config.toml
vocab_size = 8192
norm_place = "pre"
norm_eps = 1e-05
rope_base = 10000.0
qk_norm = false
parallel_block = true
init = "normal"
optimizer = "muon"
lr_mult_down = 3.0
lr_head = 0.00357
warmup_steps = 200
decay_fraction = 0.734
final_lr_fraction = 0.1
batch_tokens = 65536
Each number is 200 + 30 x the weight over its row's rms, rounded and kept within 0 to 999. Layers, rows and columns count from 0. The size before them is the row's rms in percent of the matrix's.

# layer 9 attention output (transposed), 768x768, rms 0.0866, rows 14-34,142-162,270-290,398-418,526-546,654-673, columns 528-575
099,181,196,175,144,205,189,206,196,225,203,272,255,178,251,190,144,195,129,186,208,194,226,182,189,185,185,222,226,230,179,225,153,178,234,198,179,223,155,217,222,145,192,147,187,114,146,202,207
110,190,191,181,254,223,189,189,201,169,183,204,198,180,212,174,142,153,216,187,176,253,187,199,235,267,192,149,220,203,167,211,222,192,196,223,176,184,209,165,170,173,270,169,261,180,159,192,205
112,155,213,185,135,140,155,226,204,175,262,221,213,181,212,216,242,215,288,203,177,187,187,230,220,216,165,172,159,253,178,191,223,211,209,142,233,234,174,238,218,210,201,237,170,186,190,178,151
104,197,229,218,215,179,205,184,177,205,215,163,208,206,159,220,197,231,184,177,225,207,225,190,157,241,216,218,222,171,175,169,160,215,143,206,222,247,274,199,233,299,231,221,211,183,231,155,191
106,201,218,206,184,223,175,168,208,183,186,219,213,260,187,182,181,241,197,204,240,177,218,218,185,206,227,190,248,189,205,228,132,164,182,224,187,192,246,217,199,223,180,196,233,203,185,237,227
111,168,169,216,190,179,119,205,184,219,159,179,165,203,183,173,180,145,212,245,205,224,208,198,154,178,205,167,204,197,214,211,259,189,195,168,226,195,234,188,171,211,166,222,218,194,166,175,239
110,164,235,216,208,127,127,229,179,192,193,121,248,158,228,221,220,213,171,202,250,210,224,243,226,273,231,208,247,207,220,214,206,191,152,182,269,159,200,236,146,198,191,220,216,190,159,244,217
100,138,181,193,194,165,240,179,210,214,203,199,212,200,216,241,217,224,262,170,174,180,204,189,199,188,209,190,162,213,216,177,234,231,210,217,217,171,185,237,191,225,182,170,176,155,158,201,203
111,171,202,202,143,217,187,184,202,195,196,164,180,234,169,164,222,210,190,188,218,215,263,183,160,281,206,208,224,177,137,209,193,162,187,179,152,129,264,202,198,166,252,159,214,214,199,143,196
106,183,219,185,214,168,214,178,234,161,228,180,219,212,199,182,260,184,130,250,214,207,200,226,185,202,149,214,198,156,138,182,238,233,211,225,239,257,204,178,220,206,243,180,179,222,214,202,199
108,185,170,225,215,184,212,199,153,177,169,241,214,162,168,220,203,205,150,263,274,183,229,263,179,218,174,173,207,226,201,172,181,202,175,159,226,202,208,176,207,207,186,279,175,316,212,218,200
107,224,208,158,187,212,204,217,193,220,190,203,247,202,178,243,195,223,253,209,174,223,186,231,209,171,239,219,198,174,187,166,187,241,221,169,183,190,209,106,153,198,158,220,183,197,203,188,244
106,233,192,161,231,182,247,194,196,216,160,179,149,212,191,156,187,193,169,213,198,160,211,226,175,192,186,206,234,152,226,228,195,213,167,189,218,226,198,193,182,240,169,154,180,243,193,189,211
098,174,197,244,181,180,178,221,211,236,233,212,152,162,193,173,162,205,217,186,177,227,213,231,195,264,225,178,243,169,212,221,219,186,172,227,229,162,231,219,134,247,209,216,251,165,188,207,245
108,219,196,202,217,161,171,218,174,231,184,157,213,196,188,204,246,211,162,178,187,229,183,157,192,184,242,222,212,246,190,243,235,194,189,181,251,148,222,163,222,171,190,237,171,214,207,178,197
117,198,223,213,165,199,271,220,162,231,171,209,214,159,234,170,266,144,140,219,243,217,236,194,228,259,132,275,185,186,182,199,166,164,194,189,193,229,219,204,197,172,244,165,228,189,175,223,185
114,165,158,195,191,183,143,171,212,243,225,263,201,220,217,243,206,219,185,219,176,205,158,230,171,235,214,170,211,197,187,107,224,239,179,263,179,162,220,214,243,197,165,187,163,247,211,167,162
110,241,176,194,184,190,212,242,249,216,287,192,231,204,216,186,172,235,193,224,220,199,215,184,223,232,196,181,227,238,202,216,211,213,106,198,161,159,135,174,250,211,243,183,234,174,182,240,230
102,206,167,127,158,230,187,195,178,171,230,147,283,190,204,206,193,162,211,199,176,158,205,239,165,150,211,192,159,211,229,201,181,175,243,205,164,209,183,202,190,193,200,191,216,222,238,203,207
105,255,253,185,155,199,207,220,209,203,122,201,229,239,196,149,206,225,178,170,157,214,214,217,180,163,226,215,258,167,214,188,265,202,200,217,238,217,174,222,124,173,241,219,197,175,210,184,214
111,221,205,183,136,203,212,143,144,231,167,192,184,247,210,183,193,230,217,225,195,201,206,212,148,231,160,224,219,184,217,229,169,159,213,238,176,220,178,286,207,196,210,193,198,208,187,186,151
104,188,212,212,217,159,236,190,189,156,199,208,175,143,255,203,200,181,140,211,177,262,238,216,225,232,190,165,247,221,226,198,146,148,247,200,124,175,202,196,175,134,185,177,220,274,183,210,182
103,164,215,184,208,227,233,129,241,195,193,288,250,195,227,249,238,198,201,212,223,239,191,216,188,136,205,136,255,243,186,227,238,176,179,241,172,194,180,191,182,221,159,194,208,196,157,197,208
103,212,221,184,246,242,213,171,201,197,234,180,222,182,219,199,223,173,209,222,176,225,197,163,202,220,210,206,214,171,201,278,167,217,201,197,228,187,211,189,174,192,209,162,186,162,184,215,250
107,177,198,144,229,193,249,231,203,201,126,227,135,231,252,177,239,166,186,189,240,215,194,260,183,227,194,217,175,192,212,199,163,185,195,196,171,191,209,244,188,233,191,190,211,207,198,207,231
100,206,167,141,284,194,214,213,226,178,215,193,195,198,203,205,196,185,173,232,241,239,199,174,158,187,198,170,259,162,179,244,229,199,266,139,178,181,202,166,161,218,217,210,183,227,220,229,202
101,195,237,265,192,282,211,225,234,186,265,212,172,178,155,153,202,197,184,213,240,204,190,158,235,147,242,214,181,246,197,236,229,176,185,177,218,179,208,214,196,194,175,206,189,228,178,186,137
105,152,198,187,202,142,196,180,170,210,206,207,212,233,202,162,271,179,226,190,159,211,227,165,197,236,148,212,204,173,250,214,188,208,237,179,258,208,232,186,203,190,203,214,190,197,178,196,186
100,177,180,184,157,177,166,197,221,152,179,144,266,197,261,176,160,181,201,274,171,178,225,220,210,231,177,260,163,218,220,224,184,183,218,194,209,208,115,204,105,193,210,240,186,214,237,173,200
109,236,176,232,219,187,167,221,224,193,243,159,226,212,199,230,236,213,217,179,181,174,194,176,165,190,191,247,177,176,174,164,206,205,185,223,190,148,170,199,167,181,191,165,159,147,198,202,173
101,163,216,182,148,188,202,162,177,160,193,198,237,189,215,233,202,212,198,257,224,222,187,245,243,219,223,200,206,208,241,212,196,225,204,179,151,155,205,192,165,178,190,190,148,187,224,233,212
100,168,232,197,172,236,224,139,299,209,200,187,148,168,159,201,195,234,181,190,187,217,185,236,236,227,217,231,158,199,228,160,164,254,258,228,171,239,207,224,242,178,143,199,209,228,187,183,202
104,156,189,215,181,192,168,221,174,196,171,216,175,189,260,137,185,218,170,230,179,252,183,202,175,248,215,176,223,205,211,199,192,189,177,236,238,211,220,252,140,171,249,182,271,195,137,216,203
106,274,177,217,186,180,222,167,149,161,239,103,279,211,188,231,237,241,189,162,190,179,170,176,165,192,219,214,177,176,182,223,184,231,212,176,167,191,248,173,216,219,206,198,203,204,165,204,200
106,159,138,224,201,201,181,166,224,180,213,154,237,227,259,140,202,205,170,199,164,228,215,218,200,188,170,199,232,169,185,191,117,176,173,185,239,203,156,183,209,174,244,222,209,202,201,172,206
110,221,192,215,168,200,216,199,189,146,225,209,193,218,177,232,185,154,170,154,230,169,220,141,204,206,166,214,209,168,246,168,238,213,209,143,199,228,190,208,208,189,200,172,188,227,263,237,223
097,279,188,169,168,192,162,221,187,182,147,259,198,221,190,206,184,164,187,201,233,168,208,217,162,186,130,174,154,211,153,219,213,207,179,249,235,217,208,223,194,191,220,205,207,199,185,175,254
105,266,258,210,176,271,203,264,209,206,232,144,154,159,226,189,274,225,250,145,171,256,202,210,175,197,151,241,192,223,176,210,197,207,112,241,222,216,187,216,229,219,248,256,177,186,208,170,226
099,203,222,218,227,208,190,194,170,193,169,257,206,200,178,159,198,176,204,153,191,204,126,233,212,166,280,192,232,170,202,131,216,188,189,174,227,183,185,268,205,225,154,216,168,159,195,188,167
103,267,206,184,200,219,264,172,172,194,198,261,264,170,254,186,205,179,158,198,213,197,179,211,204,227,167,189,205,181,211,160,205,185,168,273,170,205,189,195,191,198,243,204,166,175,246,213,220
111,160,234,186,256,169,141,170,199,230,198,164,206,154,220,160,135,179,167,230,212,215,195,244,209,220,229,196,145,184,191,192,165,185,203,234,229,219,213,176,176,219,226,184,187,192,187,206,178
096,218,146,197,181,211,257,192,208,181,189,218,183,244,211,249,237,226,184,214,204,225,188,202,179,197,206,205,200,261,214,252,248,181,167,214,257,236,194,180,190,141,238,175,223,236,213,177,162
102,205,201,201,284,157,192,202,201,219,185,186,202,215,196,219,185,194,230,216,213,191,231,177,236,196,228,161,232,178,222,188,233,192,196,207,222,185,251,212,205,230,179,217,162,178,229,213,200
100,156,195,222,202,141,130,194,199,206,246,143,170,165,180,219,188,183,225,187,236,205,169,170,159,242,225,150,180,167,202,211,229,270,209,159,233,175,202,227,179,213,226,184,179,212,189,230,187
100,238,220,154,188,247,233,190,246,233,232,208,202,171,252,173,209,209,188,171,239,213,192,206,187,196,209,161,186,168,201,189,237,126,218,252,216,220,194,178,212,204,183,244,185,198,263,202,255
100,272,138,169,216,199,178,190,217,204,191,194,142,172,180,227,194,179,208,153,197,176,183,187,200,202,209,216,167,226,177,274,189,190,213,223,231,195,164,217,204,162,169,211,174,180,208,185,246
106,244,183,214,182,183,168,202,192,221,245,162,232,212,147,195,255,257,245,217,232,228,170,158,151,216,209,162,136,204,127,216,201,179,202,241,224,187,195,253,208,261,211,193,240,217,244,167,175
100,224,202,199,204,209,223,233,194,189,213,171,211,194,241,215,238,218,195,219,164,170,197,236,245,182,267,188,189,201,245,132,175,204,214,215,200,280,219,223,201,206,223,165,200,259,183,176,229
104,240,188,184,223,223,245,212,256,179,167,204,198,194,161,207,185,177,169,242,234,189,186,224,245,178,190,146,180,205,195,222,227,212,203,199,196,179,202,184,198,159,170,196,190,164,248,216,202
101,225,270,231,175,176,212,206,189,208,219,186,194,190,199,195,165,206,179,216,199,216,198,264,204,206,200,156,201,197,206,172,180,183,185,209,212,212,214,235,213,253,188,172,250,216,218,197,171
104,223,205,185,192,218,193,202,206,226,223,195,222,174,192,212,193,218,130,189,180,224,241,211,181,219,182,159,225,178,282,205,206,157,257,171,193,234,212,233,241,200,155,186,235,203,232,210,187
098,195,211,185,236,183,155,214,179,196,264,198,150,151,200,231,225,157,230,211,194,186,229,159,239,161,184,177,171,197,236,166,201,225,124,208,233,220,220,158,210,274,163,158,187,206,188,169,185
105,210,179,198,188,136,164,246,157,190,259,245,239,187,187,181,224,209,223,194,234,213,202,169,243,173,191,180,237,203,194,187,221,160,217,235,190,158,180,143,190,203,195,187,202,150,191,211,250
102,271,209,230,230,213,163,220,199,237,200,217,184,190,204,244,171,243,182,189,216,204,229,237,187,182,156,183,185,198,184,163,199,185,173,228,144,207,213,192,219,176,199,146,225,245,180,175,209
108,152,199,213,247,202,178,228,166,183,144,168,175,214,181,209,195,181,196,297,235,209,209,245,224,253,216,196,204,195,208,234,186,183,207,220,231,227,195,138,179,206,188,186,205,221,238,201,122
106,262,193,226,233,256,204,209,172,147,155,193,172,201,250,211,159,240,229,224,189,186,259,210,223,210,220,169,134,212,227,247,224,194,183,215,161,187,193,202,222,201,150,215,223,225,191,196,180
104,204,209,213,193,198,210,186,238,272,203,195,217,156,224,207,224,144,181,240,235,219,208,132,233,225,201,224,198,224,191,229,169,118,229,220,235,260,237,196,116,229,203,210,234,213,190,236,232
102,216,180,177,155,246,190,215,219,202,214,218,225,241,206,227,183,218,222,142,223,215,233,214,183,218,240,171,197,149,193,173,246,222,240,229,246,196,233,261,221,191,204,201,153,192,219,218,228
101,179,213,196,209,234,154,151,236,174,203,196,189,177,174,203,197,233,205,137,241,220,204,268,258,184,222,167,217,220,202,186,171,206,191,228,229,169,238,143,247,193,205,188,251,170,202,259,166
100,178,212,175,188,275,211,185,200,240,185,200,184,189,232,178,161,204,183,167,213,230,191,168,156,166,128,253,209,235,190,190,178,160,236,238,179,161,228,199,200,175,225,177,214,268,178,190,149
097,201,204,217,184,195,206,185,231,223,214,170,199,228,223,233,187,203,250,178,179,247,236,142,238,197,158,192,194,246,218,218,145,234,159,188,191,195,244,168,173,232,144,200,214,162,170,162,168
104,169,183,172,259,178,177,200,198,264,206,167,195,166,188,193,188,187,160,190,159,238,159,162,198,204,230,179,204,212,164,206,152,213,200,237,256,208,230,219,197,195,192,200,206,198,181,195,144
102,224,198,162,190,213,186,197,229,142,196,215,160,231,194,221,165,185,255,172,235,170,168,189,244,218,237,183,182,218,187,135,247,212,186,202,257,236,172,198,195,218,187,170,203,148,197,168,202
094,212,137,177,145,235,210,154,197,190,191,202,231,235,229,245,204,241,194,200,247,161,213,200,141,145,211,209,212,205,213,205,235,199,198,220,202,221,193,228,167,228,171,193,251,183,218,154,209
095,205,192,209,227,146,214,179,243,176,218,220,185,188,242,225,244,153,196,194,182,221,287,202,178,191,206,192,208,254,183,248,220,132,201,178,187,214,160,189,222,165,240,184,207,218,246,205,162
091,192,200,168,166,203,199,193,222,201,165,218,165,276,224,205,239,236,211,203,114,200,173,156,161,154,179,208,222,166,238,254,212,233,195,217,209,139,205,174,127,219,180,200,251,224,206,212,187
100,144,150,186,240,192,157,181,203,144,170,231,248,222,257,229,151,182,183,237,213,225,186,197,195,199,160,182,193,188,244,148,191,187,166,227,180,236,177,172,230,157,187,162,187,201,172,191,115
090,164,170,233,206,140,255,177,230,165,179,240,174,183,162,157,198,171,199,191,182,171,181,195,201,190,202,198,154,179,209,261,174,204,188,207,187,194,206,177,216,209,159,246,201,183,234,188,158
091,211,219,233,242,193,231,145,218,160,231,190,195,191,250,251,201,231,192,172,207,170,203,181,235,202,252,226,212,189,210,164,205,193,253,214,215,204,198,220,221,174,218,193,212,218,171,243,197
089,196,166,193,164,202,201,206,167,227,194,220,132,174,209,209,167,162,257,183,187,170,227,164,204,227,169,202,229,183,243,228,121,205,182,200,205,220,230,193,221,212,239,172,234,215,202,179,189
100,203,145,184,213,228,187,233,207,181,189,171,207,260,223,185,218,238,176,182,168,204,216,206,193,259,231,244,154,223,268,221,239,168,168,199,220,222,192,186,171,191,218,268,203,188,175,187,213
097,261,190,194,211,202,199,234,185,235,169,232,229,224,215,188,158,183,171,179,233,220,195,223,297,192,212,241,224,166,203,221,240,236,192,228,200,241,193,264,244,253,248,193,137,178,222,212,220
090,215,207,245,213,202,223,203,174,177,203,227,182,215,201,238,215,194,208,151,287,191,181,235,234,162,169,204,186,217,170,208,173,168,189,181,198,230,171,205,182,233,207,205,169,190,233,175,220
097,200,166,157,154,191,191,237,258,210,240,181,176,207,179,212,214,94,188,180,170,193,221,217,167,182,170,228,162,255,176,188,166,259,149,212,131,170,227,231,150,184,245,137,178,187,238,213,161
090,173,207,247,198,239,177,175,200,224,189,255,224,181,218,161,223,169,214,188,235,198,219,197,144,221,221,198,209,208,161,148,177,256,195,205,224,199,206,189,211,214,219,248,172,212,287,197,169
093,187,222,205,180,186,221,197,139,177,226,229,214,187,178,196,175,209,211,203,149,194,213,196,171,175,187,195,180,201,197,211,254,208,259,220,156,184,200,251,189,170,201,182,227,247,194,167,202
095,230,137,156,195,175,184,206,171,187,191,159,148,242,253,261,168,222,166,218,244,146,226,192,159,201,180,220,214,178,237,240,181,198,226,229,162,189,217,174,220,215,199,206,156,133,181,202,197
094,231,203,242,164,198,251,200,153,220,216,223,249,189,192,241,151,159,242,192,219,197,191,235,171,200,166,218,231,171,234,168,151,245,207,215,185,255,174,213,197,174,198,185,163,212,225,207,206
090,171,216,201,201,230,207,200,251,212,202,221,216,178,207,192,201,204,212,172,157,174,168,174,188,157,240,211,226,250,261,211,207,205,179,223,118,192,172,172,171,107,189,224,217,152,159,173,121
091,274,177,240,205,187,182,176,190,206,213,183,224,233,207,208,205,200,172,228,173,219,232,153,194,187,262,219,199,195,270,199,234,199,204,182,220,220,227,144,201,208,209,192,181,172,176,186,191
090,195,203,192,242,191,171,187,150,186,265,200,186,244,177,238,197,192,174,198,159,240,210,244,189,165,156,192,206,191,270,219,207,173,226,202,213,199,187,225,162,225,195,231,225,163,222,177,170
095,203,204,247,224,247,215,199,164,228,203,192,218,212,221,216,248,196,158,236,216,216,166,188,167,210,272,189,224,178,187,222,215,243,151,219,163,190,151,189,240,193,188,186,195,173,176,201,194
095,208,248,199,226,200,182,178,184,118,160,204,184,192,185,215,202,201,247,176,278,184,195,159,192,231,173,188,140,111,166,163,193,223,215,178,146,213,239,193,224,191,189,204,254,188,169,263,167
092,180,200,214,222,205,164,177,194,207,196,214,168,209,188,163,230,191,205,147,177,169,186,221,172,120,178,197,250,200,258,223,173,236,211,211,169,154,184,209,243,236,179,165,134,219,161,228,212
092,215,218,242,201,213,190,200,222,192,226,190,167,200,145,177,227,182,229,222,170,228,150,192,284,217,164,208,194,200,224,217,211,231,150,202,252,199,202,144,248,222,193,255,250,195,216,247,228
090,211,180,206,139,208,197,224,200,185,230,159,191,175,181,222,175,208,204,237,190,197,172,229,189,203,232,268,166,207,271,186,139,180,231,158,172,223,193,241,237,190,170,204,192,251,195,186,182
096,151,217,214,209,202,214,193,152,216,176,198,164,153,186,235,167,165,149,194,234,246,236,198,184,186,208,227,206,235,236,182,165,157,126,201,172,197,229,203,170,212,170,121,173,269,213,229,199
093,188,186,238,173,174,175,206,220,201,203,210,240,223,208,158,235,211,226,236,162,207,219,224,204,187,226,161,257,208,221,263,224,206,183,200,156,202,176,237,188,215,218,215,204,246,206,217,264
088,215,195,173,235,233,204,184,134,211,225,204,239,203,187,218,145,190,186,166,195,161,218,192,235,221,192,202,184,206,224,179,187,149,210,226,185,204,194,197,223,130,187,179,182,130,188,184,211
090,213,199,120,220,192,201,193,162,212,202,201,214,243,132,237,226,168,181,208,207,203,211,231,217,219,140,138,208,202,213,216,200,227,191,193,150,219,179,250,177,187,213,224,208,178,197,206,189
093,187,179,201,187,238,194,197,256,248,165,225,187,233,254,205,185,226,180,180,191,210,113,236,205,194,215,189,194,235,156,168,273,216,235,216,151,233,150,246,184,225,202,177,176,195,241,197,227
092,205,201,145,188,198,201,217,151,217,151,246,232,196,120,183,126,183,165,158,176,217,166,162,176,125,250,159,307,167,219,241,186,214,198,119,154,204,220,157,235,164,193,240,220,214,204,189,187
094,179,224,241,242,180,181,207,179,210,195,230,139,184,244,210,194,199,232,212,225,176,174,227,203,265,180,219,171,227,235,193,204,256,163,192,244,193,210,180,188,190,183,194,157,208,178,201,213
087,195,165,189,202,213,129,172,224,191,216,161,229,252,196,236,173,187,233,165,202,193,213,184,143,195,264,254,213,113,211,251,208,163,194,191,178,149,186,188,174,209,199,232,180,190,188,212,184
091,183,227,253,187,192,233,221,214,216,143,266,190,243,194,193,222,223,241,176,146,207,217,203,156,160,198,202,201,184,172,225,213,174,166,206,198,175,241,144,188,167,240,163,238,194,193,200,177
089,211,197,205,222,200,197,219,179,194,243,204,230,229,179,174,215,182,193,157,172,132,187,204,216,170,206,201,185,232,195,210,224,137,203,213,192,181,168,209,250,195,153,223,234,198,212,175,228
090,185,193,144,168,198,168,138,244,179,149,242,225,203,203,179,237,197,174,166,206,166,186,138,190,195,156,209,181,261,135,197,165,228,177,194,176,239,230,249,228,139,243,184,215,166,191,199,229
093,149,259,218,203,212,211,190,195,177,221,235,203,205,175,218,187,175,212,150,243,259,169,161,193,119,228,198,176,236,200,196,217,186,224,165,172,207,207,192,208,246,182,219,169,225,191,213,142
088,145,221,174,185,190,168,216,191,168,236,248,205,203,255,181,187,233,197,247,189,227,229,201,187,217,191,147,211,191,143,208,207,161,187,185,178,208,183,213,218,276,165,195,239,128,200,236,216
095,190,199,181,213,211,172,180,162,250,203,215,217,248,178,175,177,261,256,166,188,235,215,154,153,164,234,231,224,191,186,209,183,180,190,174,251,170,173,209,229,211,211,165,239,166,211,236,210
089,222,203,147,186,185,272,208,155,186,201,221,218,185,192,205,165,164,123,213,181,236,161,224,207,178,209,206,203,143,198,225,181,176,209,167,212,163,206,216,218,180,209,158,249,217,215,188,213
091,193,209,226,196,220,179,196,191,133,206,190,145,238,207,158,225,136,250,213,159,176,186,249,212,216,197,197,134,172,159,197,209,194,197,191,254,223,248,202,238,108,222,216,135,164,229,245,237
091,191,242,195,180,181,150,209,177,227,165,225,173,219,195,191,207,191,214,194,231,226,227,210,189,209,249,230,233,175,166,166,265,186,146,144,224,191,242,235,156,184,248,220,224,172,164,234,248
092,214,179,220,178,230,185,192,221,161,219,202,170,227,211,207,212,237,189,223,224,146,238,240,201,212,128,230,167,205,234,202,248,232,216,201,192,159,221,177,215,214,152,173,179,184,176,163,312
089,142,189,238,209,163,187,243,226,193,183,178,252,142,204,224,186,177,164,199,195,185,225,218,207,229,227,152,181,170,218,214,237,213,230,172,172,235,204,198,193,240,141,221,253,220,243,227,186
105,207,193,207,155,159,182,154,173,138,210,182,196,184,207,207,231,179,231,178,143,175,261,201,140,166,205,190,194,210,198,208,171,166,251,213,222,190,238,249,194,217,188,182,186,203,158,223,202
104,236,233,177,160,171,151,232,180,210,152,238,179,252,192,199,176,185,145,197,211,178,237,239,202,201,183,158,202,183,208,156,136,248,186,190,225,196,259,161,243,196,186,196,183,194,180,191,175
096,214,161,236,238,168,215,207,199,164,173,214,194,252,172,250,213,198,205,207,167,166,196,186,224,220,197,177,179,198,187,228,272,254,209,188,218,238,165,215,164,177,218,225,176,182,188,175,196
101,215,264,269,224,223,246,192,189,210,231,182,234,221,222,216,117,180,218,245,162,216,189,200,232,211,170,214,183,188,177,151,198,193,220,190,203,147,217,223,218,207,235,188,227,182,193,212,200
101,171,201,223,167,188,224,202,204,183,163,169,192,199,246,128,216,217,155,242,211,198,224,205,248,153,243,224,241,226,180,149,172,176,187,203,234,223,183,211,169,196,144,210,221,218,199,152,203
103,123,233,215,194,145,180,206,178,191,239,162,240,203,222,237,244,188,165,174,197,201,153,212,182,206,234,220,196,194,189,176,159,186,162,136,204,154,187,199,192,167,172,233,225,147,213,236,227
104,209,213,185,200,165,257,201,157,167,199,213,172,179,178,175,260,165,230,206,184,173,281,117,221,152,219,204,187,210,240,215,203,179,165,194,194,195,215,262,172,220,175,222,227,208,129,205,214
103,191,124,181,224,237,194,195,249,227,193,168,187,236,216,219,213,242,203,164,214,250,244,192,208,239,226,256,159,182,188,184,222,176,176,253,193,175,206,217,201,220,218,167,211,214,210,211,157
098,147,249,218,188,169,244,212,237,236,209,207,241,241,189,184,198,188,180,195,201,180,179,185,262,203,212,226,231,220,163,178,197,174,222,174,203,229,203,155,178,216,188,222,175,166,144,245,237
102,162,173,202,191,162,203,256,148,238,174,184,165,180,189,166,245,228,161,214,204,191,204,188,188,236,265,202,227,254,221,165,167,220,216,182,215,175,175,202,227,200,178,238,223,216,212,185,144
096,254,232,207,187,218,162,216,168,246,213,126,160,238,214,224,194,183,226,219,144,164,251,162,216,208,253,248,201,267,213,202,147,167,183,193,192,232,238,239,223,191,193,135,165,195,231,231,187
097,192,237,227,182,184,215,178,189,228,206,161,197,241,231,205,194,226,192,194,159,215,198,219,184,130,197,198,218,245,135,192,177,199,251,175,201,194,250,182,221,217,208,172,205,212,208,185,194
094,238,223,164,229,263,213,244,223,186,286,164,212,227,215,265,175,219,195,184,222,207,200,183,216,204,185,221,189,239,190,172,240,217,226,241,154,189,222,170,209,245,243,219,131,221,239,195,221
105,179,167,183,202,242,256,207,230,168,192,236,182,236,241,180,231,170,207,232,228,155,245,177,221,230,212,208,167,167,257,205,164,203,205,205,214,199,201,190,255,156,200,220,183,216,185,251,184
098,218,164,228,171,218,174,158,225,185,163,176,182,230,227,200,199,228,221,161,222,253,202,243,208,222,158,191,192,228,213,160,169,188,164,253,166,162,179,219,214,150,197,267,241,197,189,220,152
096,222,231,220,186,230,219,216,218,175,216,215,208,181,222,181,220,184,105,235,199,239,200,212,282,245,162,123,245,151,217,203,214,162,217,170,194,208,186,192,272,238,185,224,125,158,177,180,226
100,169,233,197,173,176,166,215,211,208,172,170,157,175,191,200,157,168,208,195,187,154,203,178,134,227,164,220,198,193,185,164,166,179,252,174,217,232,221,201,203,177,122,235,167,146,189,212,157
100,214,186,155,230,173,234,260,222,212,158,209,152,203,201,261,201,236,201,213,201,223,170,213,211,237,186,151,229,216,204,212,214,227,168,240,197,174,173,211,214,227,220,198,205,183,179,167,228
107,144,156,218,237,147,198,221,213,175,150,194,197,193,206,239,203,242,182,261,216,218,175,134,161,218,175,207,165,141,182,256,218,183,276,197,187,241,156,169,205,238,204,200,156,173,212,204,151
099,205,216,206,190,248,268,208,169,211,224,205,200,196,218,181,254,188,237,181,219,196,221,225,184,205,267,227,155,175,210,175,170,177,204,185,178,169,195,198,211,251,264,218,212,222,165,180,188
# layer 9 attention value, 128x768, rms 0.0391, rows 15-34, columns 528-575
101,238,211,224,191,212,222,185,214,140,227,238,203,246,191,189,159,222,164,226,160,217,234,192,187,264,176,183,228,186,207,225,246,174,200,248,195,166,206,191,229,205,219,247,215,226,231,195,227
101,200,210,174,248,186,196,197,208,173,210,176,241,182,186,175,185,212,225,222,136,166,193,212,214,219,182,226,216,208,175,202,206,238,233,180,240,246,180,203,209,207,254,221,194,204,169,169,208
101,199,228,133,244,263,208,229,130,218,224,174,205,226,184,210,230,224,223,216,223,180,211,182,166,247,237,195,157,131,191,237,184,179,239,208,209,189,229,206,144,175,223,184,266,131,172,137,170
097,238,216,257,184,191,172,221,173,200,216,198,189,218,260,215,176,133,173,203,161,166,231,210,137,159,239,150,228,170,196,214,178,199,216,190,176,231,216,200,217,223,170,203,231,225,181,196,178
098,193,167,249,176,187,157,149,216,189,223,141,210,134,208,127,125,220,220,252,209,198,202,223,173,206,145,152,215,193,189,250,170,214,189,193,229,206,203,208,152,224,213,161,161,192,201,217,194
101,176,237,218,209,187,188,201,156,178,170,214,228,213,231,231,238,239,167,210,199,204,167,260,178,165,241,196,230,151,187,164,143,213,154,182,213,150,182,242,188,172,192,221,190,238,183,177,201
100,171,218,254,234,191,224,188,220,195,179,148,128,211,248,220,217,257,214,201,219,188,218,194,228,200,201,212,131,172,180,188,160,228,269,242,231,201,196,195,197,224,165,161,160,239,192,243,175
102,211,186,191,208,199,185,154,166,133,139,204,176,219,203,196,168,219,202,201,225,263,250,187,161,217,222,221,199,210,231,178,198,252,185,177,184,196,177,191,183,200,179,242,237,216,160,212,190
097,195,182,180,144,224,189,195,203,230,179,234,235,228,173,226,148,190,181,230,227,169,119,225,225,219,158,163,248,273,147,130,249,174,282,194,161,201,182,236,194,204,215,241,192,211,194,170,155
099,199,198,230,215,218,211,191,204,170,204,177,153,161,212,218,161,215,208,165,210,165,178,195,209,175,165,194,218,189,221,189,163,210,245,244,225,169,215,167,262,218,185,219,212,188,185,185,241
100,214,172,151,202,200,250,206,187,151,172,162,181,190,252,193,216,251,227,246,172,232,203,145,196,170,216,212,240,187,228,262,198,217,238,166,173,195,222,225,147,209,200,215,189,213,223,201,194
100,224,189,228,185,228,239,218,174,209,226,200,127,110,214,171,169,169,178,217,164,172,178,214,209,242,250,246,277,148,229,192,157,209,225,167,215,152,165,168,198,264,173,208,184,242,191,230,214
100,159,232,212,219,199,214,214,244,194,199,154,202,182,213,173,209,275,191,259,168,251,194,215,254,193,175,219,200,179,198,183,196,226,181,200,178,202,183,178,229,172,237,178,243,190,222,168,201
103,183,173,181,152,190,216,162,242,190,195,177,214,234,208,167,210,186,177,214,172,210,147,230,248,191,188,172,200,169,240,208,186,249,230,209,206,168,189,223,193,233,222,197,208,249,224,136,199
101,138,192,223,167,221,231,224,190,179,137,194,209,129,152,200,289,177,180,188,208,183,217,203,201,217,184,232,198,184,256,220,186,236,221,207,223,237,201,168,173,226,246,228,211,242,172,193,235
101,208,198,185,275,167,160,187,237,189,186,242,183,184,218,165,155,238,220,214,180,221,184,224,194,229,215,196,220,239,239,207,187,189,142,239,143,238,225,248,162,182,155,203,165,222,233,184,212
100,198,167,194,241,199,208,222,196,231,160,201,217,205,200,204,219,277,209,208,202,182,225,183,229,193,191,168,241,231,186,178,170,246,249,213,208,179,169,182,194,235,193,170,263,191,152,252,206
100,229,217,160,235,222,203,246,183,186,218,182,205,207,210,231,135,226,167,229,190,189,183,212,192,174,180,218,172,172,217,187,191,220,250,234,177,192,162,200,212,228,203,186,207,281,224,235,164
099,135,134,234,191,187,235,207,190,260,199,171,188,234,189,238,232,257,168,194,225,157,235,254,211,164,210,231,249,183,209,198,199,146,169,169,186,237,169,207,165,203,249,153,188,221,203,212,175
098,225,220,174,214,198,242,199,159,231,222,174,188,203,204,198,182,190,171,180,212,257,198,185,177,157,194,250,213,200,141,198,174,217,249,198,165,158,161,226,206,211,188,232,247,181,178,178,211